config.yaml
n_layer: 9
vocab_size: 4096
norm_place: "pre"
attn_scale: 0.0884
final_lr_fraction: 0.1
Each number is 128 + 24 x the weight over the matrix's rms, rounded and kept within 0 to 255. Layers, rows and columns count from 0. Numbers have three digits each.

# layer 3 MLP down (transposed), 1280x256, rms 0.0823, rows 650-786, columns 64-95
135110130165138110095132118143110144105108153139141103118128127148128120109103132138114109133131
136136088158123107155102137129146083113117104121138159119131160132126134128166085144112160169116
130142072145104153134147112145125136126135127131118114143084149129143088151140156124162114150178
117163140110116141098132167137122121117134098145170174127127085098093041119149094107146119106151
113085138084120124112124167145081112137169103101154125137163090103112129113128139139123099148147
167118120147137136143082154135157097173122110101130108097134162112101153099112119141166158144154
119160112145131129138135113130115116137091120151133159122111103084122090086155107109113160120147
125103090143192108137100152105121109170085129108127095168106106129098163108119127154094093128176
157132094135113109119082163159112095108132169134088121106117128138116165078115110142144124077122
139128161079122143115117165134144122124088120141078147156135152118151102149142105124129147121138
120157105188148125160146121103112142143138096111158162133121122151113116133123078098128134124113
126146066132077153169150124104144069135102128161110129137125149117156147113097133114112137123124
139111079148150128106125111111146154133116108116121144072141139174106165117148154148132114107108
136173114165114153115110094142202110146147175150080160095103146151158130116133132192135112083139
134118072118132154146152158118145128156118136121103139141120147134128151154182154074103113152132
080135153132147156144120108129086127107114177162158125124119105169132122115110092118170141129116
110113147101128115144150152130133104116143156149126108097103171155093159124135145133111101145084
113132075143127118129109106160123143149092141102093129131100164134128117107110110132121140121098
095130090157085119133097155138116145123140097115105126135054095125137127159141115124130095123151
107137146143088126105096148121109112149092102109143127173139152148145123133148129121134123125141
148108150083111105168126128139103179172133116118132167137156143153105141179148125088078090145108
100119197137113105103146082145161123121108137103117127165123157122108140147166090139137111153082
121143139126130131144133093133119096157123096134107137083106156145158097146121179145125151095125
137133082134127095133126133135107137133164070084148150124085123136151121121159100158120138141108
151175115086167097128152148123115174073145162183160130130115099109116150063136146102132131175115
132161141149142163166136110163129123132187116112100102157134141125133140150121140124131117127128
148134153114143116106159080141176106107145105108103134098142135151126113124140101138116123090120
125114156151126131169151092118153123155156158148102138116130139108115132107137134123144140127092
145084104088154148158134137117167169108118130136149142145147083093099067169103119081150132111130
155069135082146132132121123100125091171090114149147114143147141130151188141196139127125138113110
158099109157146103116127108102115095188114115101122073121103140165121114110102122092143106078182
107109102079091083107146148122179170113098094144130116148140102121110145123083126113125129105116
151101112117110084106137133140117126136139142130094110122094109167114105108124169135075127109113
089130142118141113126117143120153124150150119114155124095148158120088158166180140095143146098153
148138134122132115103142135140080096115083125149144109140096102139160163162133116124117171129118
155119119091115106125144144120134092133136121136146158150150153114158121124132169132137119129124
138137116126110109101129103128074127137120161105133115132107121153125078129106133136137137103103
117137154109100127122138144083141089176141131103145145093113116107095103120096068134079115140097
090142142189120146081149101138169127097151172134138107139113134151103145103119120086118125147108
091128154125087161103136117123121122155176139156139162136102131119116097131099150088151149143174
157122137162114111138125170146134136090124095110134142118129137199102143090090115083115130096142
088136116181133127147150125113154151105123161129113165116139148131141123129069163090125126144119
114134152123082134152138106139088160118123116129122120155136120147159105172126112122117163133133
116117143151121108131083122084118155162162127147150120135165143145168118155104158126106138147080
127154116177117131146083094188162128145101131137142092108181086156119144163116124164154102098136
104125125161104111158148147112164108085124147112145143115129136099126113138141164091138139082139
118149146174132141151100138120133109121128125181138108125111167102131146119063086095110159135124
130138107150123106128163130158128159105124132158135098093102108088121168138109142163148168140123
152156143088146131103146120089164108124114138153166111157146167072133154141123116141108115154147
087085119120097108134159132110113146116177143162117072119091148120129173111167160131136142128147
162078111106085138107128149127114152058129118148102146103125099083146104118120190129141122127107
117145118162081150129116127104119139153121168125134147146101154123124085094127136109157134090083
118133109105123154089137127116120093156099121077115094154142082150164128174120139142106143103130
116084149152132164169114134107104092122100122170143117118124179122129098105093109152117131118107
135103150133112115161092155134142143158153126133108128127121169110167147143122138105127117122133
109123129125162093145114118117125106133083136118117126118128127186115103142111098120092143126105
133130145150129155140138141117128077101121124141111120134143135121135136092122153119104092147088
112135110164147133127152103096141114114129091125100092151128101167129105122076130143092146136144
133121112133105123132138146118124148135107135121110176130167158113127155107130151147102124198121
123148143092154138170139186127144148091120121141107120103139100123138133156116145132105099135112
095120104169160127117130146128115117127166115135111094122120114123154123092103131150077137088121
082143122122105121154090133167137134122122108135118097153159117133151113133166108138155136128111
117142128143122130106140161106154157108142151121127170191130112142125095104139155116144125175110
114142154139117141138144110133144176106095134131068126145168094106130122165131127104097129131097
161110123118140115084154161114129097081101134152153122111075157132136131126152118125134087147086
127124146155131121157128133104149124126138091148160079117073080083109117127151074125144140124113
127086113096123092118162107164157095131172133138122145094114147118154144141112154159108155143074
129137167198128080103090125119127145141118164119108134173097140111117141138169130144072130080126
182101151096106082146097145122140099124134100097152156124134079125149090165117150127143116138146
172134145146104136134101121117151204097134135136138125140146159127134101158125126154147122114136
164135134128157120153150139112124165144124121125172149144209081144093126117140123111097122150135
143151165115120120122182144113127089154075122112169144137128152097160111094135125138116102184110
098159137184069137135114151124118098156105112145153121132122131144085140094114104139120096141140
087137134122136174118123141107099103080154124139097138184128139124108141149131166129117110137125
127105102142149150128145151111115100098128178102157117093108126127094117140170173076123161141094
123119115140164147137129133154122097139111133124141141162136149150140122122155137085095096110150
095084049134147148130135141115125096116157158100138117112117138124092139094111134115089127140120
127158151118097168122139137134086138118127102118132106127142156140154113124140121130177119158143
150129152112120123124113127116140148132110148138140115114101140129108176142104135127092109148135
157112125153113093098122175140137158140140156165121097167159157173111151161127152092113123102130
124139143145143127144146131144127143162128101155139105134108118128088132129118169137124134137169
103139124124144131114139064149132124121183118125132119110137147127143144143090108099109154104107
150110170168133111151143095107115137134124123097146099109100118152097114108133146158130124110142
093125120107127152118117097138129109113137136123129149133095141133124101116138079125151160098133
082111130128116126109154106145158113106089138119124086156150125175121115127144116089141130118124
158124141121104116122146138111097111118117130116164125127131117108171124162140112140125107176148
120163124114153124130124108167137162138111151162117100087133153126094146101095153105143111090141
135119136153095139178166093143136123125101141104116136142124112136115135143129120119179127151179
077138118127166100167151076099093109128111167118146074097127157087140097116113106139130152195087
097132142121160124142144160112099134140126144165137142131079095127126134141171112126126151105132
166105124116120136122138118132122100137120143138162111126152145126189122104128111148087107127123
115148138092125104118100147130167171120121097119113149172129154145140133097108163119156118160115
132103142141146128147109145139102135142106170108128147164140114141139088120175125083082151123118
094128105194096168153108115191104132135167092101105128159142136148156093152104119138110132127145
140143111121098118168066122106159127117151102166188113140136160153133120159124133172119135131121
090156091153121125112106099126111164140155133123128174156130138137167119150146145120139057156145
143126127113115140125169066157087137094102151137100114132143171142162135145112134116156091164134
148148118112162101130164123139154118102146108158117121108146149132173121113103112140116150129104
202097078090122149126128148147079112156141099135098081152134131104150129144150132130134142132142
131103111114178128100084129135136127139154134146176144112106139164169143160121135154126107138126
140141152130108108108136132129114128115145113169119123141097141092137132115182156117142081121146
126133086133120092128124166131134119124165116147169120110098151135133112104132133152143142113139
143076165176099113119121146139144122102105157122113105097122144127123118136122106064126164113082
119153150099115155165151136102104131124115083111119154155144146105134128175132159088140156120154
128137137139175133099135136150145094144121136119100166143188120135164092149139121101145117148116
136130121137160156175143112144150116126128095104126148070171141148120131067175111130144131074122
160093131115104160081120170136133129172081156171105122126125117132100100150138113119113155126130
168117120157140158115116124132128108074093154145143113084139141125162138131119139120105128158163
107143098106117147153124150145108133098119089149142168117157152120091094115127140112103115175144
141178151112126100109134148135136102111155168112135137165133138084137084129145127164136095141156
162105081117126157127111182114125112167136087143127136171132128115130106112173122074138119114144
138130125135133143127143098170099120128138149147165119116115159118142076196141116119139123116141
136121149102138124098124122149104107153137115136122133132154092113129178080132117145142112181115
155114127093105126170129132134148087096156145160117115119146144131174107095128138122176129129093
113121125141088160129115153092155136114135151126138141165094082159148105107151141114144123066084
095145120140156117134170143112112111135145132106137150118139174117144114149124155146117118109155
120136113145150137130096150147122177148136114120070096121110145148121189118144095112143138103109
164096103138154117099134150130145089163126144143179145119152125103115135113128127112130166111164
132143135102159147131143149125127169135076130127121121138079109125136135102144094120134129126175
150083088109108113098113099152104165129115133154080095143129107149088125108106112081137120160102
138144143128117157157137129162145093131117148153151113123102138103112114111157105133134085148108
133094126130133131121139173163104111106160100129132127085111131156098151060126133136096147153117
088105112122111134100154156148098146124162108146143144131144124113113159106135151140140148132145
124134173143137121141131108134150133141139166091133161128129111150155145117156140100149122152134
195134146161107111119145135133113142160149157108113137098136121123149135151103149109140116115125
138146122130131104145138116100108106091131131144146087089152095116174164125120120115143129129127
114154100114092131148132117124082132098099166115127107147067146106149134186095088141127131133138
095123091155117155113115109122115126115154125120123137126125130122155108150135173131126119155133
089114141141154164144144155146158148155160165136105103130145102109094141153133142135169097127162
110112107139093091113154114085124125128135120132137117154134146142090121131120152117087114157105
110113140082130130112137130138126095144132142139137105150127121146118123132177158158089117106142
082151122162107106134143106174105085105144143134124084125108155099096116086132126170135107103098
148113130116099116117100138166139175121123138156145091103174124164159176157099125122148134120123
141133161154156162114123163136140116133140125124108118148152127132087112117099127104101134089182
123103151106102152126128136156101115169132126135153194079110116139137170113123142171103147128121
141162108139098119104127150139092157130111071109119134121096119146109164100133137151170149150114
098093123103136125109121136129119138105151175120141131151065129079098115130100113109131134170112
# layer 3 MLP gate, 1280x256, rms 0.0986, rows 651-787, columns 64-95
151105114103158134113102099155141152163140119118120133116131108149164148120129120124133142109145
126147146086115108132088125133138156129134137143096127135125109169139084130119112159111147131144
114177162150099127109121140151157167108096130073150162134118094151142129109161174146134147103114
149155097156104109107112135116134130131136108107109134076122121152163137130082139113157138153105
138124123135146148137130162133118185137130153054141144066135118111165108149099119116129188115123
137137150101103145151140126123111130173121091091134137136119102113123140104109097137151145117163
113093092156101122124121113136150137145118121144135133157180152119109089148122123110157118147129
081120151113139123150132143121095125163108086119157144138156170130098098147117136066093119126126
152113125135123103116144103108157135144107152097121110130081106161186138112152096128074107183145
147129137155151158129134101134123180141105134092115105184132121138134126128142137130144116105107
171135078160146154122151156134129148128151128104133142142119116128129175118109123147143120110121
145161146101108186139087139121123135117109150149119158104163115151117153128125131171158157124107
154179121127140109146122142157096135125092174160156139105130106126131148155165108147127111121131
119130117143143158121135137154153144117089132102104124125113143155149186129161138062128104111113
166180151162113124158143089139117140148098079126087119104124153094155143150134142148136136098140
112148112169144165137114111131123139102140124089095169135141125111102104148082127119179142101138
149099131140138110120094098120126148103127142158125107095150134098160132146156114082073169116112
125117107106094110122112111103060148109123107100129142121144146101087174172156123132121122158136
106201112132131123180149117115131142141128130127112134119103118113120123129136127112126191160119
131116163116106118141125104143125137146132123092157121108186092115093141164110160111105158135105
174146114160111124139142119139150127107109150109113122172114113108110151177144148081176158156200
109102153123108096135110133156103162127121164102122092097152159115185159129113139153170167114123
120131152083086126137120137126108185130133135111145092100114152143105151156146119164100152155107
141121144125131125110103108126149104125103105098128156125105162107162161126135113133110104138142
146118130149125147172153100109067137125102111087129122101141120108133084145153139141131100112109
125121102144132141139126144165135130116131142129133120160123126135096124130139165095169099112166
112147158082084118163122158150130131118141124101173100152103126110129115125138097130110151135175
108065181180166121114122121121090111132096151129142124137116104132134163105146127163118109117105
131139171156125155134120108132112142113126089122111151110113132150147132153148143143199076158122
143147128087127172115108133154177130146118086141134150116154114135096111153122122111122120127154
136104112102174125149108173167159122174143101142111163165172109094106149102130140143109126144103
119162131170113181110120096145140140118150104103105143121140113164142115140124125099183113148130
118201139123153155167089104102091126108105125092128145151126099129160103115174125156156140134140
181120124170140098127144153137110121129138160133137161126173117093146090132125133114159117161099
132120121145132133133103146163110127173108125161130113104151103133108112149136139153114099172119
171122093130153109097112101158094101133116114141129135139117148123117116125142139136142161122113
109137140151122132150174141137111123153101129129130127113155104151146095153135129124138135145125
139094107132148178150153058152131145144130137139130151132123097173093119125140127101136168150130
134208099101122144163165176114127136106139082127130153150138129128106114119098114109113134145129
116124132140114078128141072142137094088165144157167140134154121135124109130094134133147124121117
119126098103108044106122091116173117126132123105075143127175110103125126156095136111130096139100
113116122137111159123130105119094151137120106152118173128123095182093148112139120130149130110136
095118108157133150112107139166152117161104090120100107089143119111117175123139132143112133090130
120115154112135151131130138123125169183096093099151111150127118111110116170148147099111133082133
162116108077131118177095121122168151114146125077102158137111120123131115099099111120131136099141
098181136118121127141088122154128132115089096124124175150190103145129127126139093128143116147164
131142151148134131139142136128133133129074114113113145149101145127152177135135122115127111151114
126152097121130090174089124146170116130121148102137161110157160129130148122178120132154120140154
101117157092132134083150151139100113181107118128103116129131148139129139128107136135103150143169
166120165165135110103106093144158166144133126121100098086156074125134144089146111153134126170155
124175130145125162176137099151171180146142091107150128180152130090150122123137098107095139120108
161113104150140140163090107096153184129114163128146139112141160126135126158141067126147099110151
075123101106109096145117117127134147144112118092098122160104125137148132143122126109124141091142
102148133096096095115090121142159125113107124134124118169109160123140146143107079115146145125169
114160151105146136106151151117152126139132113123114126114132127107151141146108120146154130103126
101133135109105136121136098110106137126136090103113170111112112143127150127151110154118140108159
147090104125118159163107125157130134159108098129155124116127137146152160142137138111121146130119
117104143129106131153120130075135145127119089123078145161154095140081139170145151163108133139147
145153114134121142152109124112114132140150136110142124109200165113141146165083120076122105070122
144099111117139155180105109091109109153089105118094112138089119133159100164131115160190127107154
121136143128094100105090122143098126138168170143105115140105135157089175110147160112130126168144
106137088094121129114129103162111114156115100115129139117150152139128115115150142121130167144129
161137140151118116141122127111125151119121146080163147102114142163099123141166135112107145143096
141132145144138116118116106144130180178112131125099173141133144143117142158152153149133154111137
094147136110110177088108122090135110083135141146130177154130138117135100127145144129126131144148
113109130106123110125127106113127175198149120081116132105200127146126147127108128107100096151154
105161130155139169116108104162069125178112108116115137094136098121144117119115132158134129168109
100111139132172172168175129116141149148121114120087127154122165122101127159111106090151114112144
085106111128139110168122161111166096115103164090127155126136119169096095134113137092144110129140
148096122178104097087115166144096135102102101123132094076144119127119117147090117145123161072117
140128092164138101144091179085094139112133117155144103145113114124089103084100077178129157113120
137135112096112088170128103139090128153143113141119172120146085118119088114157161138168192162142
100152146133103171148079114108109148128136099079085084144150100132095108113099104157141146135164
101149163138104130116086115121117131123146100130100108133124131110125103103106160144115188109153
102131129100111129141102102115097143169107099133113136138111160151085144120117091118134134134156
100085154131110143142112132145139164148075099117114148180124078132117158171153153095105141126136
142163123117118105150120138191088104135159123127133174174140156130142142147138138098120146113143
130112132120132109122069140111135118181117126128111096135144101148157114150164091138108129146093
088121092100137165165106143155134117145133119108113160140123124120170124113189123133159149145120
129155122122118110145132135134082133115166135098126126182132111142113115139140135150126104112142
152128115096158140102121119124132144124118078106145125159160132162107147120143109146110134175128
082168115104146115101136111154110122175119123132089148148149150131106072087131141189132158094120
147166145085124146102092137164109126118157120131094148100134168088151130100130087146172168122142
142142130115122148177115133118112138138163126143153168156133117103099129083092136134153130146155
149134112172102134139081115114120194106135122130104115116174126072100098155117111120168115130104
127117108112102091122104126123131130132113097145179155112134151164106133110154122089151077099141
162154116106103142114125164140142137113122120140134104116128110119078090143147131101155148097128
156117110110197134130149118123124121148133147120126135162162126162123066127111109152135130140109
146102127103100134110080156114137155149119082151111112118120099132134055118156138109129128088103
134125147134167165156158146142084114162176134099124141148118129100128171111113126100102101120150
093160104075135145140132137124098137133085122102107117161160137188159124119151135159125167137124
119126148153121142110118108165141158141122124110108115118115133145124124093137146131152127093149
135093113099128094145099150137126137131150076122117147125146132125089141128091153090150129128163
119158123106106143093098116147104122134157107124147138118121161102096113138145103144153124144157
111148138121146131151119123141093137111130136081111096150164119130126151088145133115139159121135
132139163075146124116139115162111131134103158123110144136091141094164173100100138133133128102131
109145124133149147124060104128088154139076148103152161129106169114134146136132166120131167150170
121132183119087094115094119102126122101115172131134118122136117111107116097181109134110116111150
174143168154148113152155103106121169123123056078119166142128136119111088120167134121141125127149
139139121107147111112166090113138160147134100127130148112159144126088169147157093102182166107111
108154131103170137162125113164103171154142114098109125157129126159139112141120076164116130127128
106092142110142151144165152107111169147138098121132120051157113107094134125114132122110115145090
133176118150142126151109085162109128138090119123120122169178128124147126099088111138142125152148
111154131123116136110139121098111129129114099139083136127132135119154127141142086189119145157105
137151120103110166121117094147177147137130134140165127139137156141128134116129097170156153135142
145139094110111131093106132149107135162105150103135158165127159149119164149139129155107169160150
083126161108152186123103126116132149123154174128103127113167113137105109127079137083149150115087
163109118122148107175115093113136151123120126128128171124140140137103102114088096087143143141104
079151169119145155126105143088136180121146123107127117146145073139098135135099157148101127114138
151167117121135146112127148150110138165140137117110155165110149123119131125164120117102160133114
134097120131161115114152147116124141164108098106140173115110123124169151170139121143086126140130
146113151143111161086148109193130137120090119170138125139132139098106157146101166130115162137138
135113151168117175100138133123114087173157110085136153144144112133104110136133129111142107130118
179121152140145113132152081174164174140145150135133112135149145142104147174132144156120104136106
152131110074150169184098117109144101128158111131123124135150129116121091123097097127089119131134
123157088163101091106110129134104148170181103134123119104116157135137120136130098133149128128138
100172144074077086118116116150142090097089146142088140155118087108128102132130063171149101148141
166113141131100111111097120144143194144110113123123128114131115160151113154143137125107128168148
107125133118124138103180076140170127105069134142128112124166104095172157137084141111130133131150
153125085114107137144091093107151079138123153149132131122130115094143119144118129091109158132143
147161150127110133107152094162132120157132119119098119139140120152159123090120102144106154141098
128104112111099194100117125127144134154126044134147153124166140120086139149161195110104104172113
084118135110144156127088133156129146177150144098129104131102077122101127163091141116140164162189
159119150110094097102128134133160098131129126133123153144154161104142126179086105092111159135077
159140163142124101106134106130126167091141135122118104107125122152119118118085145103095142133175
108117151151140137091112148128141117172142120084133125105163090173115117115156142142139128125124
105127126097121094138118156145124108094119128103124081166125110131108147136101129135122140186095
135144099114122118138131107158159146116149129145102149144112115158124132130098129126153151081100
096162135140086106118118079132099136182106143130126134140138174121169124152148093118108154119133
185120110126116141134083128082131117134168103112080125110146109186137110128136151180172157073139
099152138109116187146155143107102137123118132145162120110137116165135136148130137099118129119145
163129125123161135152166128115117075114174124124121167105123184120111124157076125124122126123127
158167120184147110124142163145126150148140116113117104131148138146170090141137137120148158142120
141157132160123154125098144140150137123117144135084130078093108115106116147152123095135183098120
127120127142103113150155110123109143096152137134145127102140154130140109126135120073129154120143
117116112126120138140124094127127101144157142060124116122159125114115121159117152119104161157136
169149119164123159132082102137134147147104143137087155166134115112148124178154147155133141137146
# layer 3 MLP up, 1280x256, rms 0.0937, rows 651-787, columns 64-95
140131137130121088131117073173146136114115142099135081155129141104138189103145143129143099126126
113169109118100131119126143118108076142131097137149113160118157134136123092148132098144136168147
133132127155132103128133139153137115101143104133193130072152152121149114121137148123163139101115
136145105133143141141135123052136130131131151109109111128095108119115123130159150116142090120150
119146118121075163145148117093106140106142142082099169155143152109132103140122090150152122172172
124156106112135109156098160117122101104121173142124155104100140135171157084145123158159147197116
159116140163117103115142151122111098121129158158151126155130102143101156137162128116111134152123
142137112132095071128097139116133113140113097106138165123175129123121126165094082150119165150139
117128124134180130154119133138126118158136149172119131110130141113112173092127181132143106132125
124100116106148155170175109133110153154140146115097118154154115127129119137117118172123136106104
138112125131092109196153159122100155149150110117147080144094145106159126146066145083103117170104
130180122149194140152097131134125111154096094131114150152089121171136138126100167119174157165146
104112115148144166149129104077104149110145149150110104128169140155117129109102110105093126117122
145122136149134105103142149109099127153132120127109116095135134163158170097090136146107140135135
120096114100118164092106152084171138131096122145152114147141087146157070145119134150155103114109
120138142154103169146134171206113090080141156132096152146137160116101123135099130125163104142126
153120125100127103121148166143158163116128101130162135142071143138195120132111138127165103117124
093078108158122103115080100112135159126154109153146130133117087137110163144101089146152108126154
083144076159128108138124166099148093130155127115134150134117135109114160141154117149164113132134
115142085124153105168106092128119160142114151121122162117113139149140114133176101140173110114104
098087116110151143117103156138154082121147139138080139131106173162155105118129184097103157122121
088121102139135115138143119093146114112158132148124125171125145127128135141120131109123124115131
090119054142125137163152109125136108163142110141130114124113102120072163162168079128133144141112
124127077130159143186160108115084131094094130146148188128141153086144134151145119149085140112092
075138141140087135090107123169138152136152117114157117144119134172096130084115159112138112118124
123179115093136087089123124098126114151070122125129122131152094151160119118168161090125152155110
093164091175153123114102105096080109117149152129137103118106139124104124106157162152110143154142
121151134137104125119127130118145136136098115126111148139082145110105133143143098153143140150129
058150158143130108120141086092134127172152152143152144108096124131102146148177169118136146165113
149144132094112134136109090149109172129125135147146090124099103111136104087142089104161149133103
127103107154118123148147142134176100145094081132143159105133167124154102142125113115115175097130
144114109137114118118142092156098174123146143096132160137124134148141132122167110137141125121102
126136114121142149120133085127168089141094101151122114086147114108137073157112125078130142136154
116124134091134134090139152121088110101145086128108143162094139149103156138107130157105159124108
110119080085117150139137121113100108146136120138123122118079128083110111132152106173109115093097
142121111152121131143156116115160121111171129102154158075142177108102155145145109111174112145117
128073090107104128125116107117132102145106111153130099147111090145143162128094161094118106146144
127115088146112117079131102090104105124128136172150139119122068149113160124119163123073158145113
124084147173095104143156135130154142139123140106157125098188110150103116115090122126116126140113
147143146073117124092108149086095139134128113130141156156089177093082117128128120135119147108136
154094097126125152151132118105123141173152125119126135121129166185079091092148111119135127194108
163156110130099156083119117137109089135158131084090176099187142141125122118106124146130103080169
095160112121139116174133145124101124163197132150152151111154142121116089149151104157135128123116
093114161102110152129149119122153096089135137131093098147135140092126108109109137090103128110132
127142158115123132115136110074085092121097137152163108115102149118108120136124168167136136160120
159160115134092107128158165120114107124133149128115150128136155108150139159117151128138142134127
117119126102122118086112125137103143096099156127066150140088160140133136128137115066090120146081
158111126145129127112049138138119110104138135103105117143102142115149110125118151109102129161134
137085097095126126107098160105135142115154135130114123142123122120136125123135117148098136118145
132143093115072129155082113112153110131151122149150124132096101151140125138137115147133152142108
118113094136154102138115118093128158131134096162088095091112123097152075133107143158102104163134
139141099123142128158137126119102122153131166081106148175115121154158110160177122104146144107128
121110138113111096110154116126095119066143104134133135102120146147157139141148144128114181121103
092118163074141095101121176072108151132184087120157124082151145119112163118149098125119131132121
120129139137157143123126146140115114140114135115131103131127115121095131118102158128137145156114
151142133094129116124113152125095099104162115142140125105076154092155099080129141105166134143107
132108153134119145110089136124152155121158095123123164088159097148147105125132168137153103108124
078138130150101157146148150090139153169158119164146148128086092088118124161145092189119122111132
101134122140119132122109125126112121143138129131164125160128108110135108126114098171081128120116
127102150116117098098111120117141154118148158130124114106130117119157133106135141125114149128097
140143096068111131167105086165120109100120130143113113151135120165133157111126109130110133143136
108198129095077134109117080145134148139164078139135150128151110142104160126130152132113165099154
143167146128138148146122155126107138147088132151114137166114165092119144150081145093113149130173
153135126139149128134160111158130153139095153139112142155105153131135131110164166132136101126115
180084093142169109159134143104128181121127131110137104116105159137181145162122122141160151152145
149118125108114113143117137103146135151155090137157161157074073179119100117139141110102119157148
087176169142084147111132142111115113100117147118194128164106101128097114154118121176140113088136
135121101132091093130130102147111171133128132106136105134154139133178142136140128131140158143112
173151158136163106125138150103069128160100148099111154136126107113136126119114089145142144082131
049122148137089170121095118098127098129138076116134129141110072097114103112104084146169134146154
158111119078096100113122123158167153127138104095105162156091148123069128105133163090102119121143
114158138118101124140101141174115106100118126126146108085098111129133116108090135109135103090170
115114148181123133103116138102123136107160136146165133143147136160134135120146162129158121113114
113115128149118173138108115132123115135130160119133107111119102150143152096143146150113136128168
125133144136130130093143096171126147155137127096095107145094094150150130142135120098142068125117
142109096142144150133123076118115098081163104109104122155145088099128097132101118135095161110127
133133113154119104162073080106152107154134094096088136115121116127118136128152124128135094134089
100136080126113108124133099165170124149101108096113098170113110110131126125181138114076123134137
134155126107114133101148089101121156182146136152144101115129108113160105152124143130130113149117
073130139098117167100113127151151139128120064170170134135127143110136146136159098094115174103130
143151177164152119168131076105128128129126109097118128158107126148126091061112121110127145124139
133120156105104088104126063151111112174134142141102155061130120081150140133101144155122126160097
141098113131129141148113119097132163127101155148148103131136105078112103159110114113132190159114
118140127152127125131113106110157154130117120093137131140116107148143120113125102179117117152074
100129126119125164127126131122153102092143120115139144092126129179129122098126138103127152116137
121089096137095101141109051164115110127146143140143175130151168177128137119113132086180153103108
094150111108118144093101094145152150123153093107116129097137115073110086124174122150097161121126
157140114083122095132126136159062125107062145137132140117090134132114145113138148122127109210181
143121127148153106101106153129162129128086083167145139128138145124130128156151137129103146129162
129113143129129083128147129122116136149154134155073149125124146140149123105140111092103130090110
115131129152146159133154178167120105107171111141130070157104130111103163091122126077169106104146
070134128135144118119163119121120122127147113118131149139115139082100151113097121151104137103165
099148111124140157109097147138098137157153157113118130162124121131126128105112116175113110111115
093127091162110120133151144134098136163129170162143132141131110130130133066177117119115107113122
129158143140143116096099129126121144148113171130135147158162156126112110118098146101155108123124
143140121158118117127100116115152134173087144135150141120106116090122151135115147118092118130137
155161106147122081123155118137123099108123127128120104158144187138148122120101110142129116139093
160102189094084072142124136161080125123132148127141124107140153140149140081111118147147113113100
109099116126162119133151097116158166145136121171107148106096100100144136135146102135147139107166
165128151123162104103151126109144105107120118170148123120146172125124138092169122109164129116090
122138103141160117183126156140133125115133137105133099145098155136160106143117131131123114154148
130122111084125157137132122133150173114139122083110126127085147146143150110158115136104120103119
124087146092147096141123155100123164126078142127174082126128173167113155162138153114161115117108
100118142135163134107155148104121127098152129116114123106136121151109090133158150121154096150129
115111092092121086136154151120153160145108156142116106125179131116127134116136121134163091135141
141129122110117117085136135135138145169124144090134174111125090165128126137167118148120127107096
074138105095127119128118090128103100121127105127153173093135122163107157128164079123130105123160
153141115125136136143140117158174146115135140104128136135135086134118153136125089113126107119122
108106118136149147101140145158145124124155173146127179147133131130115192200096116148080179103138
127081124142186143141125142117124167144138087113100115149139074106114121131165117157151165135130
092146123129152136110141096133146160102121140150139103153110079093094162144124115130141133100143
110099140123126111138159130152095101128127152134146118119097157130106164194122163092140141114108
128153159148156140145130138105134107122119114129124118164140125137100154108162132091124090118155
127145115134160128138165122093156158064133118137113136124137127153128186131125146119124124157101
129080134134120058149155127188081093118092107171165148136095113148110133094161140106162112118131
151103109086161155125129086119121134156157121120115120131121109129082114103127171127106176112126
101116093154117116154153105132112118110129154089099096163160135156154078163117144124134114087160
089140128130099141107125094149125159106112138126093119129123104159182120104096126102129142134155
119114154147104145133141105124136148151146171096067119120145112134134113126138135167114125137152
115126181135123114121106164170134111116123086100109168100122106139116142117148141179166080113114
136143146132062145091102124171116181084168101128125153129117122154146161124157121146111146174140
116146159167109150079144101155126136131084110130130144107191098117133081139127182131125106175107
112103124132125156106135097142113102149173132111117129102109093121112119127079099122109111107128
119159117097164165115142133143132118171086085096171107109143148106130126135132149101118123131143
149107128119119172112114124139115179122111128150128087152134113146130128129170146144154142114130
151127115160094118126146093114077116131156136124122103113154142114164148115120153148144158169122
141115129131157097158188076127138109149138135146137096079153118129124113140107125119145129132139
152114116149148069091120101109116101127143100160083123153154100097117121164164135107130141115083
117133147167101123075151113127121139172131147102126144131131110144132130127137132108103157134064
135126115134150122103118128067136095167145131083112127150111111145150126143134145170109054116109
096133167122137095123134159152101158157099096139109122083118155173159144080127128126139076090189
171086046137110134132171140067163137154108093154146140122062136105134112131147148109151155125123
104120111145140137134104091112173135124105142137110101095115109139161131172089137133127110164094
115102090112111146126096144106101129145141128127071173135113091112094134152129149121133125156113
116103141128125115091128114105110128083108150100095142149136129154167124139125140112117147096145
143124073131152116103153110096171140103138176118175126139108110136134085150095121087146153098156
119176128122176159096158132114137084115152127117109140144088127148132174102129100111142153142195